Weights of a small GPT-style language model, trained from scratch on English Wikipedia.
Size: 15 layers, width 256, 2 heads of 128, MLP 1024 GeGLU, vocabulary 1024, 16M parameters.
Architecture: rotary positions, biases.
Each number is 128 + 24 x the weight over its row's rms, rounded and kept within 0 to 255. Layers, rows and columns count from 0. The size above them is the row's rms in percent of the matrix's.

# layer 4 MLP up, 1024x256, rms 0.0923, rows 532-540, columns 0-255
size [ 97 102 101 103  99  94  96  95  95]
[[125 117 113 114 101 140 130 153  96 100 136 125 126 121 117  99 145  95  97 114 135 125 148 162 139 114 162 113 105 154 131 128  97 135 150 180 120  87 113 136 154 135 152 128  95 107 112  83 126 114 145 142 110 134 127 135 144 188 118 116 145 175 141 125 138 156 116 184 127 116 118  97 132 142 119  99 144 143  71 168 196 146 106 146 117 169 133  96 133 134 130 106 105 144 115 153 157 102 131 153 106 135 125 172 119 154 121 119 125 141 125  68 136 179 106 118 128 121 118 108  83 135 134 147 145  95  95 162 118 101 131 132 117 113 123 116 128 120 128 144  99 154  93 113 127 105 141 119 101 134  98 142 151 104 160 105 143 170 136 130 122 147 123 156 130 128 147  86 152 125 122 128 151 208 139 139  90 162 137 117  87 119 148 137 144 155 151  91 122 126 151  73  65 127 141 128 133 144 142 138 181  66 123  96 102 112 135 101 156  92 158 109 134 124 130 134  73 160 129 113 142 127 109 124 146 123 121 128 129 129 108  87 112 144 136 128 134 118 129 120 121 126 184 109 115 102 175 138 156 118 103 184  94 151  97 141]
 [ 56 137  89 128 133  92 138 130 196 134 156  97 101 132 110 121 108  97 132 105 177 115 126  73 132 110 120 144  99 102 117 141 111 114 119 133 122 128 166 119  86 127 143 134 130 123 116 105 117  99 106  85 178 118 108 148 117 112 121 130 143  40 105 137 125 136 156 160 128 135 163  97 154 141 127 120 121 118 102 125 128 102 153 141 149  98  95 143 163  99 159 156 106 134 137 147 128 148 152 129 124  80 108 225 158 125 126 119 108  90 118 114 118 129 107 149 114 127 169 109 135 130 149 115 126  98 120 129 121 152 107 123 137 149 123 150 111 129 117 128 151 130 132 152 165 159 130 129  93 100 142 169 101 127  88 105 159 104 103 140 164 161 119 161 147 143 126 188 127 101 137 127 120  98 118 155 124 149 150 111 127 155 173 163 123 147 117 127 109 182 130 128 117 134 146 153 117 106 125  96 109 132 146 109  88 128 155 136 123 114 132 127 133 135 150 110 136 144 137 133 201 135 126 132 100 130 128 111  75  76 118 150 132 112 147  84 179 117 170 154 104 120 105 147 126 130 137 141 134 140 124 136 132 119 146 132]
 [142 116 139 116 114 124 176 140 158 141 130 137 137 159 163 164 115 143 108 183 127 124 151 133 111 117 139 106  95 172 147 175 131  93 161  91 133 181  51 153 131 110 118 152 108 175 141 136 177 114 130 129 142 138 162 156 109 110 136 134 113 144 112  91 112 131 128 125 131 127  96 111 100 130 110 144 114 139 156 131 108 110 131 100 154 112 113 133 145 143  89 119 130 134 127  80 119 119 124 141 141 121 139 115  87 123 138 108  97 115 158 143 133 130 148 121  98 135 162 110  79 105  39 129 104 158 127 127 111 160 118 166 189 153 106  94 145 104 100 139 143 165 141 179  95 122 129 115 167 116 105 144 140 109 133 119 110 101  94 171 164 122 105 152  78 152 182 108 118 118 128 174 133  83 155 148 111 111 157 126 117 160 132 166 165 120 112 146 118 144 160 121 155 132 163 120 132 106 149 122 142 122 128 159 120 122 129 124 104 107 118 108  64 114 111  99 115 133 159 142 146 127 135 133 118 132  92 127 113 123 145 124 132  92 156 143 137  95 115 119 121 125 104 133 105 154 172 150 110 144 160  85 125 117 137 114]
 [147 118 119 120 103  94 148 129 109 151 148 142 177 131 140 110 123 120 157 143 107 137 130 137 123 139 177  95 122 100 168 148  74 168 109 101 123 105 112 148  82 133 111 120 146 142 154 116 125 118 136 180 115 170 163 156 127 135 135 153 153 128 132 121 110  86 132 145 126 135 114 153 107 150 164 154 142  98 147 108 112 137 177 133 107 135 147 126 148 137 145 117 142 100 140  90  74 145  97 132 138 128 121 140 132 109 127 125  96 143 163 105  79 109 145 104 122 147 146 108 142 146  92 129 155 136  96 151 151  70 110 131  59 107 138 121 117  82 108 133  85 166 128 130 150 135 113 148 146  87 163 122 132  96  75 146 117 121  98 144 152  94  83 115 122 139 189 148 159 117 148 111 124 127 124 122 147 115 147 131 125 114 168 122 128 141 133 166 122 172  64 120 150 117 126 114 114 132 133 148 160 151  92  95 123 112 121 127 124 125 137 151 120 108 133  76 175  84  93 130 161  94 102 145 118 101 117 169 119  98 129 151 103  73 153 163 129 139 133 153 147 148 114 118 144 140  80 162 117 118 125 138 160 125 137 115]
 [118 138 173 110 120 134 158 176 161 111 110  85 130 122 105 150  71 132 108 172 122 101 169 117 126 116 172 100 152 120 132 134 160  95 134 144  92 140 133 117 199 181 121 133 132 122  88 151 137 103 107  73 182 187 173 154 143  96 177 130 116 138 136 124 133 145 142 130 140 126 132 133 103 139 100 133 126 136 107 150 120  87 122 108 100 128  73 152 140  89 127 178 125 114 161 108 123 110 122 117 138 115  89 102 116 157 122 116 126 153 138 141 132 132 113 132 106 130 146  97 119 108 111 138 133 131  99 137 143 125 126 103 138 124 134 112 116  96 116 159 126 127  91 123 124 121 122 131 120 151 123 122  90  90 180 146 150 125 109 189 150  95 159 113 129 161 149  92 135 151 127 133 119 156 138  92 122 129 130 159 125 152 111 123 107 115 134 120 115 128 142 114 117 116 132 176  90 149 150 126 109  97 119 173 131 134 135 107 131 110 146  91 140 120 137 162 136  70 106 149  89 137 129 156  94 149  77  98 169  99 119 136 138 164 133 141 160 144 109 125 144 111 132 135 142  72 166 112 175 104 145 103 104  98 149 141]
 [110 141  99 131 107 119 112 141 115 125 103 117 130 140 146 120 128 138 126 146 153 162 141 140 141 118 103 105 122 152  96 139 119 108  96 121 122  89 126 134  88 133 102 128 153 136 111 106 140 140 159 153 127 134 173 122 153 110 122  80 161  82 108 150 106 148 121 124 151 164 133 157  98 135 118 106  90 151  99 125 145 122 137 123 118 152 162 115 125 151  95  89 133 138 106 176 132 122 106 125 118 128 117 140 159 126  80 183 134 149 150 108 165 157 159 120 117 106 103 179 102 147 146 102 102 130 163 153 129 125 120 136 122 138 119 117 112 154 195  83 159  86  98  89 148 117 155 115 111 182 119 117 140 157  96 125 141 108 134 139 137 134 132 106 131 171 117 145 154 139 103  82 209 135  90 116 115 174 117 122 106  90 133  78  86 135  92 131 167 142 151 145 169 137 121  82 164 133 102 137 165 181 126 144 116 151 145 111 138 101 122 100 133 172 135 111  95 109 152 136 112 111 137 152 114 103 134 145 141 143 136 132 140 130 130  90 155 177 107 132 136 123 156  86 135 102 147  96 124 133  75 123 145 112 166 131]
 [145  80 142 143 107 142 112 140 148 135 150 143 123 160 131 107  71 132 143  95 121 121 121 159 149 162 138 126 119 129 142 121 139 126 114  75 128 162 124  91 168  76 156 152 113 160 141  81 108 143 153 121 144 113 122 128  79 154 106 139 163 129 152 152  93 140 139 104 121 111 170 117 147 127 130 151 105 131 113 122 119  85 185 149  76 140 116 130 155 105 126  90 156  97  79 110 119 114 121 127 109 140 155 114 103 111 128 144 141 149 168  96 144 162  85 122 146 103  77 136 110 125 144 130 107 157  98 110 121 119 132 128 133 186 138 130 136  99 155 125  87 144 143 136 146 176 150 108 121 147 117 106 112  88 151 115 110  77 126 121 122 154 151 127 133 146 166 125 152 137 138 153  90  99 176  82 124  76 173  90 124  81 123 151 143 151 136 117 129 126 178 141 113 103 137 132 126 176 119 135 135  91 139 100 130 112 116 113 139 133 138 108 118 119 141 157 123  95 145 159 138 136 130 132 162 118 101 124 107 123 122 140 116 147 147 174 121 118 134 118  75 183 107 129 137 121 136 106 146 114 174 134  99 119 181 159]
 [166 186 142 133  95  92 120 159 119 122 158 143 151 130 108 107 113 123 126 121 128 107 130 123 146 141 132 103 138 138 136 115 135 125 142  81 144 152 111 121 171 144 138 134 159 180 137 101 118 103 173  98  98 131 142 163 136 108 170 122 148 156 150 117 100  98  95 145 152 123 111 114 122 109 121 152 138 105 124 132 106 187 110  93 177 155 112 124 158 111 113 153 108 145 134 117 157  97 109 101 149 150 107 137  88  72 107  81 133 126 157 124 159 128 106 118 145 139 134  93 152 125 104 120 139  95 117 108 111  69  90 127 125 118 174 113 186 105 104 141 134 139 125 174 137 123 142 131 168 146 128 122 114 137 140 109  96 128 111 122 110 133 115 145 142 151 188  94 137 126 134 160 151 153 120 131  94  91 141  83 157  70  91 123 122 166 129 119 171  88 160  75 135 131 152 124 135 122 120 152 111 111 149  91  77 122 110 103 135 139 123 108 140 125 144 142  99 125 125 146 126 134 169 153  77 123 127 130 127 123 176 161  81 112 126 141 154 128  87 144 124 130 113 143 120 167 171 131 125 144 101 150 122 156 100 140]
 [118 123 145 112 163 164 107 137 140 112  99 140 139 126 137 123 133 146 141  94 164 112 129 134 117 127 157  70 195 130 168 123 126 142 126 165 123 118 148 120 175 147 149 114 126 152 100 141  93  76 124 121  98 112 166 146 159 124 100 133  63 121 125 118 124  91 143 107 117 154 131 140  61 154 148 144 131 155 114 128 127  94 123 123 131 165 104 140 130 108  79 146 113 107 123 151 142 102 137 140 131 108 126 150 130 174 120 123 115 132 136 104 118 153 125 122 130 121 123 164 111 155 133 161 153  92 130 139 127 109 176  97 126 135 137 120 113 136  49 163  99 172 139 107 105 119 125 108 155 162 122 120 127 149 142 121  95 110 169 134 109 133  97 158 157 132 154 123 116 126 137 172 137 165 124 121  96 107 127  77 151 179  82 140 136 123 154 118 123 100 134 114 135 130 130 133 100 121 161 122 132  64 131 170 122 106  96 119 160 142 155  96  99 141 135 136 129 102 152 134 118 157 102 147  71 101 110 131 101 145 116 163 163 103 127 125 165 162 135 128 187 102 114  99 107 122 150  80 137 152 110 155 111 115 122 135]]
# layer 4 MLP down (transposed), 1024x256, rms 0.09, rows 532-540, columns 0-255
size [ 96  99  99 104 101  93  97  99 100]
[[139 139 104 149 119 144  98 128  82 116 122 153 108 132 140 104 142 127 138  86 142 136 162 104 109 125 149 167 144 122 125 110 124 111 183 120 119 131 122 159 169 174 169 115 164 122 146  88 111 129 156 138 117 130 131  94 134 120 130 111  98 135 138 101 139 111 102 107 144 103  60  70 147 169 146 150 116 153 157 163 110 143 157 117  92  86 173 132 144 135 139 129 147 157 103  92 145 124 136 129 111 129 154 106 153 133 101 127 160 128 123 129 135 140 121 105 119 100 118 113  97  87 171 151 124 162 136 124 158 112  79 123 125 132  92 127 155 110 131 126 112 128 156 124  67 117 130 122 132 142 122 101 121 137 131 114 141 126 155 105 118 183 103 162 106 110 153 145 161 161  94  90 131 103 109  81 102 149 189 101 130  92 118 139 157  96 101 143  98 115 117 150 110 153 180 127 160 143 129 151 107 131 145 134 124 126 125 153 158 134 131  95  99 120  87 169  99 137 122 165 176 125 123 120 112 141 162 120 127 103 166 114 140 130 116 166 138 115 141 112 126 135 172  87  95 124 130 137 149  79 173 162 103 168 142 130]
 [ 78 130 181 146 145  88 167 123 105 110 139 101 106 149 113 113 137 127 142 110 157 156 107 116 133 117 123  81 148 131 150 116 134 124  95 114 117 112 142 108 137  83 122 109 120 133 134 134 152 108 120 207 137 151 121 190 147 132 157 129 211 115 139 124 119 121 137 121 141 118  85  72 150 131  94 136 140 106  92 101 170 116  90 138 114 114  86 107 130 106 136 139 175 125 104 130 118 134 151 116 136 144 129 150 102 129 146  95 145  81 130 158 102 126 139 161 134 131 155 159 128  96 155 150 117 104 150 135 148 118 101 153 173 153 104 130 106 123 128 118 144 142 125 115 142  90 108  92 179 110 133 120 101 104 119 137 132 130 143 123 132 135 168 111 151 161 113 125 167  96 101  89 143 131 139 150 110 182 128 130 110 130 128 126 117 200 101 128 100 151 147 140 111 166 127  94  58 103 134 132  74 106 125 147 132 120 127 139  92 150 162 121 154 146 149 128 124  90  97 101 119 161 148 128  97 136 159 131  95 156 136 140 105 162 131 124 145 163 115 114 116 128 155 157 132 147 105 149 159 116 129 110 145 109 142 132]
 [111 128 150 133 161  98 120 135  91 166 172 149 138 105 108 176 141 120 108 117 120 108 115 105 123 128 115 145 123  84 118 124 176 141 116 160 144 127 163  83 112 112 120 168 164  99 146 109 143 151 118 121 132 115  72 110  98 161 111 101 143 125 149 152 114 125 126 108 151 167 147 198 134 156 114 103 105 121 100 150 138 148 101 116 120 172 140 131 113 153 133 139 147 107 125 118 134 127 189 109 142 132 136 121 167 113 153 158 101 103 148 107 123 151 114 119 169 135 119 132 100 124 111 107 173 148  85 114 116  77 140 125 122 124 153 149 129 104 100 114 137 114 103 120 131 133 130 103 125 127 115 132 140 108 157 133 141 139 109 113  76 119 115 108 133 111 130 155 127 123 116  98 161 171  89  92 143 153 114 123 131 134 139 132 100 161 114 157 106 125  99 122 144 115 154 117  84  90 125  87 130 112  87  67 132  77 123 125 134 133 138 134 163 114 195 153 155 148 144 131  95  92 121  89 160 168 169 151 136 176 100 110 126 133 127 137 131 166 137 152 118 106 151 140  76 127  80 149 176 107 146 125 128 159 146 151]
 [ 90 103  98 106 149 115 131 152 134 134 133 133  73 171 154 106 121 103 112 113 107 128  92 123 132 121  95  72 137 114 144 136 145 138 126 173 138 108 121 124 136  73 151 135  84 153 125 127  81 115 148 145 146 117 128 141 144 149 173  92 147 109  93 123  98 137 139 169 137 111 105 182 131 110 165  92  96 134 104 119 139 137 135 114 116 118 129 160 120 146 120 147 126  96  70 150 171  92 118 148  95 107 102 132 169 123 114 136 169 170 164 166 149 163 147 153  73 127  96 110 130  98 104 144 110 126 113 123 117 157 146 143 156 121 147 144 134 151 155 143 134 140 127  88 164 119 108 141 165 146 140 144 134 168 142 158 140 109 121 123 118 123 127 126 114 128 144 162 107 128 149 126  98 125 124 170 134  94 110 115 142 107 104 110 100  89  71 110  99 136 115 105 149 115 147  97  92 169 123 176 125 116 115 141 137  88 146 150 121 141 122 188 133 135 177 120 104 110  91 114 135 178 116 173 111 148 136 147 145 161 157 144 105  94 134 147 133  78 162 126 132 127 120 147 126  99 115 105 116 136 160 157 153 149 114 130]
 [ 61 125 162 149  92 109 103 142 127 120 103 132 124 147 150 126 110 144 158 105  87 121 153 141 113 120 135 109 121 128 112 140 113 119 152 101 105 145 114 121 107 191  80  75 132  95 131 119 114 156 135 134 122  99 177 144 120 165 134 119 160  92 136 179 117 147 140 130 115 163 143  94 114 120 137 181  85 160 106 130 141 109 114 121 115 156 132 152 153 151 109 151 127 152 141 111 113 146 150 130 110  87 130 127 163 149  79 127 155 126 118 105 104  69 135  92 145 137  63 113 148  64 134  58  89 160 125 147 140 137 156 133 132 126 146 159 119 128  81 151 146 105 131 133 122 126 130 121 101 123 148 148 119 159 146  92  83 164 147 166 162 134 140 130  99 123 146 151 144 125 153 111 109 128 151  92  77 133 110 128 132 102 149 118 143 106 131 137 133 156 127 174 136 106 157 171 137 151 114 119 151 143 118  93  94 158 144 138 145  92 143 163 118  73 100 131 189 142 142 116 110 146 111 132 145 126 131 121 115 116 138 111 138 108 150 119 117 138 118 154 130 144 120 150 108  97 143 101 171 132 147 109 120 120 136  99]
 [112 118 105 148 140 115 134 114  70  98 160 162 150 125 112 148  80 119 152 153 138 121  84 141  98  89 135 138 146 128 116 119  89 143 146 127 169 162 130 116 164 132 133 110 126 132 158 126 120 113 108 112  76 155 130 129 144 114 110 156 116 142 113 147  98 125 141 125 126 106 110 148 164 134  73 117 151 115 159 148  99 126 126 100 137 120 175 125 108 130 123 155 104 147 125 134 191 146 145 122  83 139 172 111 137 127  89 143 153 137 124  99 145  89 121 129 153 139 156 115  95 111 144 105 159 144 167  89 137 138 148 129 111  97 119  88 143 113 128 113 115 124 159 102 151 108 118 109 135 131 108 123 164 129 103 166 158 118 129  88 117 129 137 104 152  79 116 114  92  47 115 123 129 127 140  92 161 139 135 135 177  88 138 103 129 139 105 154 112 140 129 146 125 136 109 141 126 102 109 141  96 154 133 132 163 131 130 153 145 121 163 126  33 142 141 100 124 129 117 123 161 135 206 147 111 156 101 147 137 154 129 166 184 116 120 133 149 169 105 130 110 145 139 172 114 135 128 123 137 130  85 106 102 112 148 133]
 [138 164  96 129 162 123 115 103 100 112 143 124  55 113 103  86 132 124 114 118 177 114 149 163 171 116 109 162  87 135 102  95 148 122 152 109 121 126 142 112 128 139 124 131 168 112  83  92 148 179 126 135 120 116 103 156 127 107 157 111 124 100 157 137 118 108 135 113 147  98  72 120 121 138 190 161 110 151 142 168 142 162 115  94 138 115 143 136 109 114  77 154 111 106 152  81 149 141 144 156 140 118 155 133 147 128 105 143  99 124 145 131  99 159 118 188 110 140 109 141 140 130 141 121 107 142 119 171 115 119 143 140 127  99 117 106 120  95  91 121 106 139 115  71 150 110 132 153 144 162 125 115 119 119 148 152 111 114 150 115  85 188 130 141 114 146 137 153 116 108 101 116 156 159 114 107 125  84 139 122 124 156 101 116 174 121 118  93 122 123 106 160 147 164 109 153 149 110 129 135 106 116  90 124  98 119 168 113 108 116 133  98  99 137 130 148 135 155 135 193 101 168 117 125 135 177 117 150 143 135  94  79 131 147 179 125 123 131 133 138 145 134 150 112 173 146 125 147 102 162 136 114 111 127 144 109]
 [182 113  63 145 121 101 147 128 138  92 154 164 122 130 130 119 161 132 131 112 123 186 116 100 137 152 131 126 133  96 103 130 143 136 137  97 133 121 134 116 128 130 152 153  86 141 123 120 123 135 167 124 148 163 101  93 114 135  69 133 107 137  77 105  79 147 119 152 132 108 150 127 107 115 143 134 143 119 188 142 103 143 108 102 149  91 130 139 129 110 154 127 108 117 120  95 153 114 120 115 173 111 131  84 138 113  92 116 102 133 132 136 139 135 133 132 133  96 155 131  96 143 127 142 121 122 104  98 121 128 145  62 160 115 150 113 203 104 133 143  98 115 128 112 131 135 142 160 156 158 108 137 149 164 118 185  94 152 107 146 126 109  98 135 161 123 100 115 119 107 134  88 144 152 216 154 114 126 105 119  76 147 109 115  85 113 139 171 155 124 150 150 142 112 117  88 131 139 105 154 101 101 154 112 121 138 107  90 145 124 121 139 111 101 108 150 116 118 158 153 136 120 132 117 152 144 116 149 119 152 106 145 124  94 135 130 164 139 108 160 107 118 173  93 145 162 139 161 165 117 147  98 165 154 118 126]
 [147 115 131 139 152 129 139 156 114 134 110 128 142 126  71 113 130 117 205 124 103 185 181 154 123  98 127 163 135 127 142 131  98 132 117 117 126 152 107 158 133 162 124 146 100 142 137 137 124 120 115  79 112 177 125  87 154 144 130 114 137 116 153  98 106  88 144  73 147 160 126 163  69 120 153 104 164 131 110 123 128 101  90 137 169  89 158  94 125 136 100  99  79 135 161 117 124 127 138 122  91  95 105 124  99 145 147 160 194 149 171 133 132 144 101 109 142 132 144 142 118 130 102  93 142 101 139 130 124  89 128 110 108 147 128 148 136 106 153 157 131 132 103 101 131 129 103 113  91 105 126 103 114 109 127 122 124 130 103 147 139 147  90 160  97 145 119 156  86 124  93 115 152 159 107 132 112 115 148 109 157 111 122 136 108 150  99 133  82 132 139 130 150 107 150 142 120 117 134 154 167 136 138 111 137 112 163 109 137 143 123 113 152 105 183 156 140 140 142 135 114 189 121 111 114 143 121 119 180 161 172  79  94 152 125  98 130 145  93 143 152 127 126 130 150 147 119 118 105 125 126 124  77 144 154 170]]
# layer 4 MLP gate, 1024x256, rms 0.096, rows 533-541, columns 0-255
size [ 95 106  97  98  95 102  98  97 103]
[[118  89 101 136 159 137  98 171 123 193 136 169 166 149 131 110 126 129  89 152 142 115 140 120 129 126  91 160 102 119  94 146 148 124 124  76 131 125 127 159 104 120 100 143 165 106 124 112 110 141 160 139 132 148 108 139 137 165  92  95 130 132 126 170 113 132 140  90  94 198 173 157 113 120 130 133 133 147  91 125 111 156 154 133 138 114 146 131 138 116 105 106 115 164 153 167  85 110 164 157 143 136 117 125 135 148 142 157 102 121 194 148 168 139 124  66  85  99 100 128  85 181 152 118 105 114 152 138 111 113 109 126 121 106 137 120 149 152 110 120 120 152 139  97 124 135  96 101 121 186 140 133 147 104 106 119 136 106 113 115 124 132  76 163  50 138 124 118 140 106 134 140 131 117 108 133 127 138 154 110 128 160 142 104  96  89 154 125 128 103 141 109 127 163  96 111 174 114 163  93 134 144 164 123 159 136 160 123  92 141 137 120 109 133 127 110 139 147 115 145 126 139 127 122 132 140 109 173  56 113 134 145 118 121 138 121  90 121 121 136 145 136 142 123 106 117 127 101  87 118 144 150 145 118 107 161]
 [ 88 132 122 147 133 129 140 127 190 121 144  95 133 151 162  75 118 144 126 130 135 164 153 128  86 141 142 147 139 136 130 122  97 128  91 103 142 120 143 173 111 146 146 156  91 171 121 125 146 126 113 187  97 150 131 143 153 162 129 107 116 135 147 139 185 128 120 111 158 130  99 127 102  92 141 155 159 159 110 132 121 106 127 144 128  64 124 135 143 178 134 129 130  96 122 147 131  96 114 127 105 103 128 175  95 144 224 145 161  97  93 175 112  95 165 133 150 160 123 127 135 130 120 178  80 151 171 124 133 139 156 176 158 120 109 100 137 111 144 106 154 112 131 134 131  76 146 153 133 103 139 152 130 143 154 123 115  79 148 106 156 129 119 134  87 114 137 113 107 140 147 107 153 122 132 142 123 166 142 109 148 115 118 131 161 115 110 145 133 120 104 104 142  97 116 126 128 124 121 144 146 108 105 135 107 115 127 136  96 126 104 126 122 129 127 137 134  98 148 113 160 121 123 121 108 121  60 151 140  88 155 114 109 105  85 139 117  95 112  90 150  98 109  91 146 155 119 136 112 144  93 140 126  91 147  89]
 [ 83 104 158 139 139 145 133 110 159 153 125  86 107 116 174 161 141 117 151  45 140 134 144 120 147 122 149 155 145 134  93 130 127 131 115 133 146 162 140 145 116 112 125 125 153 130 101 109 116 146  97  77 152 151 136 140 127 124 188 118  91 120 103 122 153 150 119 141 150 134 110 112 153 107 112 131 125 133 147 169 122  99 146 136 149 101 156 133  99 155 144 159 153 146 118 157 124 155 120 116 136 109 103 112 131  88 147 152 140 149 127 113 138 135  95 119 126 137 159 113 135  62 117 149 133 118 136 159 176 149 133 102 164  97 122 108 122 136 177 111 148 135 130 111 126 147 147 100  86 155  92 121 135 135 122 132 120 119 140 136 141 115 145 137 115 140 108 120 151 187  85  94 149 115 106 130 126 118 110 177 109  84 141 104 145  85 113 149 148 193 123 183 115 143 101 128  50 146 144 111 118 137 153 129 145 115  87 118 132 155 127 104 125 154 126 136  99 106 130 139  92 126  94 126 146 138 134 128 184 123 116 125 158 127 120 155  88 123 135 116  96 143 132 144 131 126 113 185  67  94 186 125 143 130  91 140]
 [113 103 146 111  97 152 130 116 165 123 106 115  67 155 115 117 148 133 149 113  91 141 174 112 151 143 122 126 143 133 110 104 146 175 124 112 132 112 108 130 144  96 113 131 147 133 107 127  87 137 197 128 156 116 127 122  83 176 131 140 183 119  89 106 119 137 101 119 155 188 141 138  94  99 114 170 113 129 110 131 125 124 119 168 152 122 131 151 113 124 121 119 118 159 112 143 102 145 195 109 172 123 110 119 139 139 164  94 118  96 134 146 152 136 142 132 120 121  56 131 172  94 140 113  97 115 126 140 156 131 126 174 134 102 136 105 140 136 170  87 101  82 164 146 124 102 115 124 151 134 115 148 130  86 100 140  87 140 132 111 134 102 104 105 118 127 157 101 184 143 124  99 138 113 114 143 149 166 122 104 114 119 152 122 107  73 113 167 122 129 131 167 142 151  72 117 143 107 147 114 167 158 136  93 155 143 124 101 145 147 112 155 172  82 123  71 143 145 147 151 139  98 147 141 140  99 143 117 130 106 151 115 123 159 148 133 106 170 111 146 126 143 139 102 134 121 118 151 111 132 135 118 139 139 112 135]
 [155 149 122 148 102 169 133 103 110 146 133 129 105 103 133 122 168 108 106 148 147  74 152 113  91 135 108 149 134 171 140 118 121 140 145 184 120 118 135 170 132 131 128 162  91 138 155 136 123 155 151 160 109 111 110 118 128 176 116 154 120 106 115 137 150 160 143 105 138 127 104 129  99 138 122 133 153  97  45 129 151 134 123 144 136 131 164 127  72 121 134 137 127 105 103 131 136 120 131 146 107  95 115 150 127 154 159 172 136 113 118 132 136 146 109 117 127 118  67 172 137 132 140 105 124 137 110 114 121 132 107 123 101 128 126 136 153 135 175 113 132  93  95 154 112 153 148 108 119 137 140 143  84 142 139  85 141  91 150 118 133  97 118 125 147 150  76 145 158 117 102 114 111 133 135 148 124 156 131 121 167 118 156  79 105 139 158 133 152 148  82 111 109 135 109 113 120 114 117 165 150 133 140 100 152  97 187 108  72 136 137  80 144 159 117 128 109 123 110 146 164 105 113 118 131 125  70 126  55 106 105 145 170 117 109 153 111 124 133 154 100 142 170 138 121  99  87 143 135 104 133 125 192 103 160 118]
 [ 97 130 173  99 115  90 141 128 131 152 105 110 104  84 125 167 123 123 117 144 174 159 174  93  98 117 143 101 123 164 121 121 152 168 167 151 113 141 105 151 148 118  81 127 145 138  92  91 129 123 115 108  93 125  86 143 130 155 135 155 136 125 162 118 118 146 137 135 102 142 131 116 110 165 121 125 143 122 107 103 133 129 161 141 147 135 125 115 142 109 131 112 106 151 146 149  95 105 129 169 103 132 141 132  79 170 172 132 165 143 108 101 115 114 115 151  97  98 117 106 137 130 168 124 138 130 135 115 122 138 119 161 146 131 115 102 165 119 100 129 137  79 137 159  88 129 136 125 122  95 175 163 137 161 105  93  90 140 186 148 136 110 124 139 132 188 141 111 114 120 114 141 148 123 118 114 117 158 121  98 103 134 142 142 124 119 123 109 122 126 123 118  95 158 130 123 130  80 172  89 119 150 154 158 133 112 160 111  72 138 131  95 140 132 134 120  95 181 141  86 160 172 113 148  93 133  77 167 112 152 111 151 119 111 127 151 126 112 149 174 117 115 128 100 133 123 167  86 115 125 119 177 187 101 121 148]
 [113 136 105 147  65 114 159  93 127 133  94  96  61  64 140 122 109 161 187 108 150 186 163 148 123 120 115 123 111 125  92 145 132 133 143  75 137 102 107 130  76 122 160 138 134 111 147 126 185 165 114 113 122  94 138 135 153 129 122 137 149 152 121 107  84 180 109 129 133 142  98 145 150  92 125 133  92 129 154  95 129 137 122 157 153 103 118  70 151 127 140 100 140 128 119 123  97 159 102  95 130 127 117 146 120 121  93 119 146 123 155 168 113 161 149 147 143 148  82 150 130 141 138 133 136 108 120 122 133 176 103 123 153 134  80 107 136 126 154 123 153 139 142 124 135 157 121  94 109 141  96  95 120 149 158 110 112 139 128 154 118 133 134 145 129 105 116 129 133 148 164 121 147  68 150 142 154 164 139 100 111  92 145 107  86 118  91 104 142 150 118 185 171 146  56 135 137 117 111 111 130 160 145 150 133  97 134 124 104 184 121 122 131 123 133 144  91 127 149 119 148 122 130 134 129 120 137 135 109 168 120 137 156 103 130 124 139 103 103 132 134 126 109 125  93 118 134 136 104 130 144 150 177 124 159 125]
 [122 115  90 154  84 105 123 164 109 135 136 136 117 111 116  99 111 131 119 137 174 128 108 145 167 104 110 139 120 128 122 106 108 136 146 107  97 114  67 136 171 112 130 126 183 164 125 149 111  96 112 150 128 167 134 121 132 156 120 127  88 136 140 159 120 158 115 132 159 127 169 137 129 137 118 129 110 101 140 110 115 183 169 141 173  97 157 136 136 159 152 148  85 107 138 133  87 148 128 116 140 145 108 121 144 139 130 139 139 140 157 146 121 118 115 155 113  91 121 140 106 146 151 160  76 175 160  97 169 124 112 120 148 126 124 134 115 123 135 124  70 109 137  99 119 189 118 157 121 127 130 120 135 120 123  96 121 139 138 105 126 106 135 205 136  97 149 134  89 140 121 111 107 116 139 124 162  96 156  91 142 135 133 187 132 119  98 111 140 106  83 131 150 144  71 109 183 152  98 139 119 149 163 127 165 132 157 140 130 140 174 114  95 134 112 105 119  90 143 145 135 106 155 128 123 123  76 136  92 147 117 127 103  80 108 124 131  95 126 145 143 157 125 131 139  94 123  86 109 144 115 185 133 165 118 142]
 [144 145 135 106 133 155 104  77 141 148 140 165 121 134  91 141 175 110 102  97 158 107 166 146  92  84 110 139 126 106  78 155 135 114 170 173 123 131 135 142 149 144 110 159 118 106 104 135 131 129 119 125 113 138 145  79 155 125 113 141 151  92  92 137 149 147 113  60 121  98  91 149 109 144 137 138 166 142 136  99 146 121 117 128 107 121  94 100 129 139 169 126 139 156 162 127 108 158 141 131 110 127 110  93 121 137 125 134 108 118 131 108 140 148 154 132 119  71 107 115 112 118  96 100 122 134 144  99 126 145 121 141 153  93 136 122 139 132 164 125 133 145 168 148 114 132 110 131 130 123 173 112 138 139 125 135 109 106 139 116 137  91 139 106  66 172  92 102 105 118 137 137 120 115 150 171 119 106 100 164 145 155 129 114 113 124 101 145 153 127 133 130 128 135  98  90 118 166 167  97 159 126 123 120  89  58  94 113 130 143 153 112  88 121 110 142 139 184 145 112 128 141 154 146 139 117 178 209 105 137 108 162 128 157 141  95 142  96 104 129 138  93  92 145 149 169 135 131 140 131 161 140 137 165  95 126]]